Weights of a small transformer language model.
Architecture: LayerNorm before each block, rotary positions, biases.
Each number is 128 + 24 x the weight over its row's rms, rounded and kept within 0 to 255. Layers, rows and columns count from 0. Numbers have three digits each. The size before them is the row's rms in percent of the matrix's.

# layer 9 MLP down, 384x3072, rms 0.067, rows 282-383, columns 1440-1487
098:136146091123155150109133119107137152137124121153149101137138187096103188127116138127128121094151167122132100089097101128135156120125116154091114
099:104139086144136135120079126090113140142145152137148117102129113093103161120097150127168139161086171117098145125135131108165089085168113153139094
102:118104108132135076137129129110118110115147127148108157113191112146125099111160092148123119097139164115151140116162145140153157117115149159120099
104:111098154121114144149097095138089129172145136110135154115124139105180139121114108091111099125179133104129098110132152169074115156119142136097150
098:124120154097146110153147157129126182137100092148132101117096134110133091160128123122148108136099132152144101161123152147120117106139119123150131
098:125154085116144129156095090123134150141109084112126107108122143119148136135103146137163110110127170122120073086103166149109124084107115116115154
102:156132115132132143145162156125129150139121099140127153144130099119142088136138134150108089154152137128135131125088135063108135125111107098099150
101:137114140111166165105157160134116102121116138128172141127155128133127115127155103170090076150112106131146179129073126073127102111114115093164125
101:067169121109137121144126113132122163084115111121139172124155146076137130118135111124106146089125074144149149121160099137116137139136159148141125
098:129140138135129093151127114130050127187154118154128159099103099150167132140157145168095112107110101098149131184117106110131116130131136137125136
102:115160132133114099140117102142113067124100142121162148097135107158082133134117117131128098095133101156103153114118134130112147121138090146123141
100:140103113125111102129139087122095138170184107117178111095136112097078148095116137111150111125131145121107139129141155157103143137143129152138140
098:115117177166122110133128090149122143145076093120096166142153134106147139132110146111122142125115110121122148089169121110082120109160147111138157
100:125153131137077147155138144086119133159127084168134069155097126110143136100103122104109092147157116166127151166101184142111138134115118111121106
099:140158169138105146150109172159099162142159152110102133093124085146144103134102152146121155141149162127106122119105145140157099122126159122134170
098:137164133169166126125096137168097120163170147066157145088125099078128127108141140122138136135142149142120152155099205109140115164140129134066135
100:139131139147091141141136123108125119212134113163120150089099117107089135088152133063155130148125158149129142126133130102128061104123169125119143
099:124141142087123083101074136124145148083144117132094204115121129151162167129149158169150096159143134159124115114130151135167139153178072110139140
104:186131119159143148125100169153111154129102118133129104160144136121111141120113157153103145051091141141097131134184145128128129110139076152093091
098:117152084123138137142202153142176153121128160189127158156116132119129136113123137114112170099149085133131159146109120128139157120096080119111174
099:133164112172134124113135132176173116121136128149118130153140133143131159097136085087114125121093125143096114131114134113099113122146151088163098
101:114108134159094069140173150150168128119136138155141117151167111095153132104171111157121137144133168128105139111127117087096129133147113131101169
098:125145127139089172144103112113139120141146128125096114129119083096171147161146103117123138115142126124103143127130140163169106128132139134136129
102:156220131163133187111172166117150147146115148117131131121133111133117115118109140108165109092111120158159134112127115115162173133101125102074093
106:141101164135099145100144137111144131110133149134113125106125101119123143094160125108141153100162132133154154127172154160136128134114076128133153
102:119134141131139097097131103118129095137149130127157159078125120098141080164133161134109106159117159136110120138109129135128128109130145102068107
101:150136126146095171106138115162122188155111153165121109124121141121108114102114129113164109131096133142115104127119181105138145135103076145185174
099:124146119169124143146143100170153110137165144124111146144151109177140130147138133116128109108149157112133118147102102161098086112102114079171115
098:130114142136145162135103145171135158135126160162116130098149114129120122098131133130103146118087149185093127102152098135138127118117134109134135
101:129146118173064112140167125115116155140115095134095121094147091109145133138089101145089110135139186136110160128155113154094104099150160131105160
099:115153099149113112128156137129123121167142123117131150093092118090134124120124096100094152135128105132120126103144132158146131107155114103165088
099:132173196146148113128164155114119133146117170154149110158143124164162167117152122132150119108174118163157120118128106112117169120138106130137163
102:151139116148136132154142127129155138121102125141115168108118133152149128148149153123108121106169104127136129138142103148131146129126132117153140
099:169151102177132132107061168159118130132129136150131127135133146080097109181147162123126110126145122092137086120157153157154114120101113146083130
102:080117152115142088116122121121135132128130094101176145094098180120128094127130127117150137140094145129093155139134181095138109126150139109080111
100:122150148092118153116103132144108124165128129111115105127129143115081140064152170163126162145144134120107158171164080124147144128134105115127130
099:112122106124122122127133099090093113138123164097099128081134141133175110137144149102152119153185125142141159101117112154174104123128125117067138
098:129128162113121124096139146124126113147142132092196102116149116066076121151145180126102106125174105120160158177168123115158161138137089146146135
103:101132161119106152140135122112084117160110213091177105106126105159143128130156153126160126109109089190168122135094134105167126105133134151121096
100:113082163102107098152119138111104108087126068100121144124139108099125141160162141147091122141118129075093138116127157110119106134107154149084133
101:118167119137154167130116161135140145117119109152117123092105080129120125141104141135113134170113087128111146107138150113157115145127149127158146
098:155125121113115103060112077162141115114141156133117122149145124138157132130125136122158094136086130100131148137082165114138116168134151128107174
102:137165153110144095126155128076151176149112119135110145173138142178142123112118112065130130090092084189170157116128101102143152119123110129089130
104:129096137151099113116131083137119125127108090109131166154156145116153080117134161163121134132107111120105125125129178141118123141125136096150138
102:125136119164138106145177160133101071166114167127127133167119132144087178107179142184128127147138141093145144165090154121121110132151108118108139
099:133108144132102136158158124112093147140136145084076148096114137145154112153146131104159103142155169158086134128122092135109134121121100146158125
100:120149138107153144164149115121156109097128150126102080111159154173128150106133136107135123154170137100150142119138112113136119115152099097123107
107:110140144148117105121116171083110106135156088127134155146158103147095106167104142137097126187153131111108151152107102104100103118140155125121132
100:156116116181086103137123159084171118158128139140142179116152140089136173156141142108107116115126161167109123104124148098129109120129133120127152
100:124117119076094100139088130112143137133121093105114152154093189142136153141140143098128115101143146149142131140174147168124159159152140117086150
098:133091093101121113140117104147125178175077132109108136166138122090136133100169140117069147104175151111163092105109094108108111140139123134084139
099:136111143104145094122164140121148163189161152112074125111118162160126117130123131110120149113153157125115093113157101164121134129078115135086115
101:109148141079136127150114150138110113135161122137118142173100152166131160118142105133125142135124132144118086117206101143143117111082143096102119
099:153096138084144123098113119108088148088175144132084127089087115117142143106078133089160154116123113159138132124107138109114105128106141119130098
098:100093134113106112150137139105159103120155143173123143067125139100183090116140134153143145143109101136131126149086130115130150111135087098140136
101:189120141127096135170154133119128122139128155150103145140108149169089150167168133131146100139105130112164129129162109138135127123121134152145097
098:143149166087142160112122127116143139119160133131141099095116126123158096118141149163116102105153156146138133113118171102175144124111119115124100
101:081160156138152142141165143145165150162096151142118101137162144155117125177130148093165134147121136138160164122187145120092131113125135098156130
102:142072128137160094119121149110123124075146065121157120119138153115080117146132145120161105112185129131142111114174122163119141059158111145063117
100:132099121102110140101125131136125113100151095136147117107145133120152135174107169140094118122137110155167158085189124121141159130128133089100147
102:119170147121170141109131103097088154108100135166122111131124104113129127174125132083100115090086120132160134096099137143119136187147144122137151
100:125120145132121130127087079131143152123148115128172123111123132166120118126175154122106133146134125116150145118131119096091127130138146097123142
098:131097115107097125122140158129139121132120160130152132138190075138093195114135125151140134124187131187120122099146116132129077100099117120126126
099:141103102124147149127111123122132131127108157120116135110123088126166139146127137165151135093115091160081164122093147113116162130122092148134124
100:140137180146110136108078122109127152124109085088123114141180123104138123118132104137148120134091131096142099126141140173132103150111105108128160
102:137135129154165136112140136131180102117140116132101120122104098122074130132115118102152162134127115173105111087139130161155102111140123115158156
099:077147113134162124177173152108158114104138123153155082115130103176115178150096158146126144132136114162125115133104141111085107127120088121080099
101:121127130132096105152139150140103152142116120148113130137096105095123126134112151145152132124136093149113124100112146134141142131148126136077117
102:119161146175100137113140123152139174102126118090173069137132120107144140130119147112095112143088121157115100109094123179143127114144144113142108
098:131141144121124138131113107119121139134103165158144124115125110125094159138120137106155091151161118146124095102107118136130166146113153124089116
099:084159125123122070069148074144116123128086097176108165120139140166142110136127100134115146157115129115132104117115131125169142124082106159136117
100:144115115109083164130114127115107155083117135147120119089171094125137080113156153133154103168080123122133166121156148152095145120098142127093152
096:167109126156139156135130113163147120102170108149133115128144133101122145089171094108079159117112176137151122164136143068110151120152122144109122
099:124079115111085185144121139160138176120110098123111121142131098156106128126140132120153122154155159112134104124117091129131116102129115110143171
101:088144154151089141074125078066103073186127114138147193098115125130138132101097130136113115162129108064063111152197170138089081123110168127144143
098:183117107133116101126216111111136095118141096127136168128125102085154144125105152116120158151080113109179126129151104126136094135157141132104144
099:101103134128115089108111088103120134109091121108131144114148141113136131108139131125147126139167111108146108123133121097153159132122114113112151
100:116130125117135119118148120163152132175135171125128125085125143137171113088112148132128106143091144152105130107105115111134107115145134108149136
099:135139104166119093113138100071126157146146108094146105134134118123110102144134123113132148159108096121133137114147150105163094153118130127123157
097:137143073150183137111108115093148121135158101110124125123120173134091155139144155114075102122119083088149100135133108127105124122089122143116149
101:163144148124124150162118185106110110115168131103091129151116150142150127165132131143156137089151143144126107147117124106126148137105131124182147
097:141121115155128128104147080136110175125169186085116174126132134103109125138115113147127141113123140138108156127159141108127122109068131108110146
102:153092116122083148146136132117104060128145127152162103167144117129123146106139130099149120117109133106116155133163118096107151128116104110168124
097:158134154066127139132157122147117156135108138120140091132105121117132139162135083124112117124155132149102149104148136152165113105108126117051140
103:160165116119143115123112117188125144151098163162125117116121132112100100125144140150119122132131089121166115132151166145114131154140159155081145
100:162156137159101134116144137135141144143107142073148109110096153119137119122137164122173139098087131136114138146137123111147100146141144136127132
097:162123138118161136143131113150139121113096102135120103103096141125110120083092148137124122169132111109130172086133138136104098143144117140143064
099:141170110139162165106194154120119148115164165133118107120139122104127113112138145100122121127150190106143110141145101121161120103126111162152118
103:093139098137127196137128116092155103112129129125138116121127090172148110133112117161117150083168136090089110082135115138121185167080090092125128
101:107163137103179173107135102118150147134125133120082096134107105119123109142139128143134134124127180142174120168144116096118144166151085126093141
101:107137166141109092106084148110134089116098119107093136079117133117134174147121114149131138087128100117130125152149076098113165157140104103161114
100:099101110132139147140150127116095138112136091090105116087141136118125124114131107130142110089163132138134160146120130098119134144152115178128119
100:150123116141125119156164173128156135126148127129166095150151107121102082116112121122144141107184167151104110149148150152142115156145160140101126
100:098177129137117115170152165102153139149106154108114134159105120175141096069127143082118130121105168118100131088135163133129141145142114118146111
098:070152112118138144165140116156143114154148116132161147101119082141084096137135145116104166131109168132152134146145163111127118122174119081121113
099:136117101147144131115117124107167106146163089125086081109128118150154131158085137132112104115200122141162136094139085145127133118129081100121133
100:113086124088134176091126165103088107169109095136097132110153120139141118132144106110138149083133157141116158129123122136148105142124118170142115
103:088132080106147135103084135141115099109139144113130128140101097153118126118133117158087091115083141160137152122164148090161117132099124148151132
099:108184134105141117128149163144147141145142145108100105162148115168102100138135128143118127133111136137120115113081113172103085108074104165123105
102:103161133139147140157109156123124165129112117128132166128182108073142125102082103107133105128165111127103088142161136151132128100123134122115153
103:141114146100154135112110133159135094101108099121152142129154128155138101159086127105093163113149137126147132124155184144134099104124114155096151
097:126087144112143134148130135116119109121145127116121142115164137146117099122152150131141129092139108151079128112127102110141182121121147112109128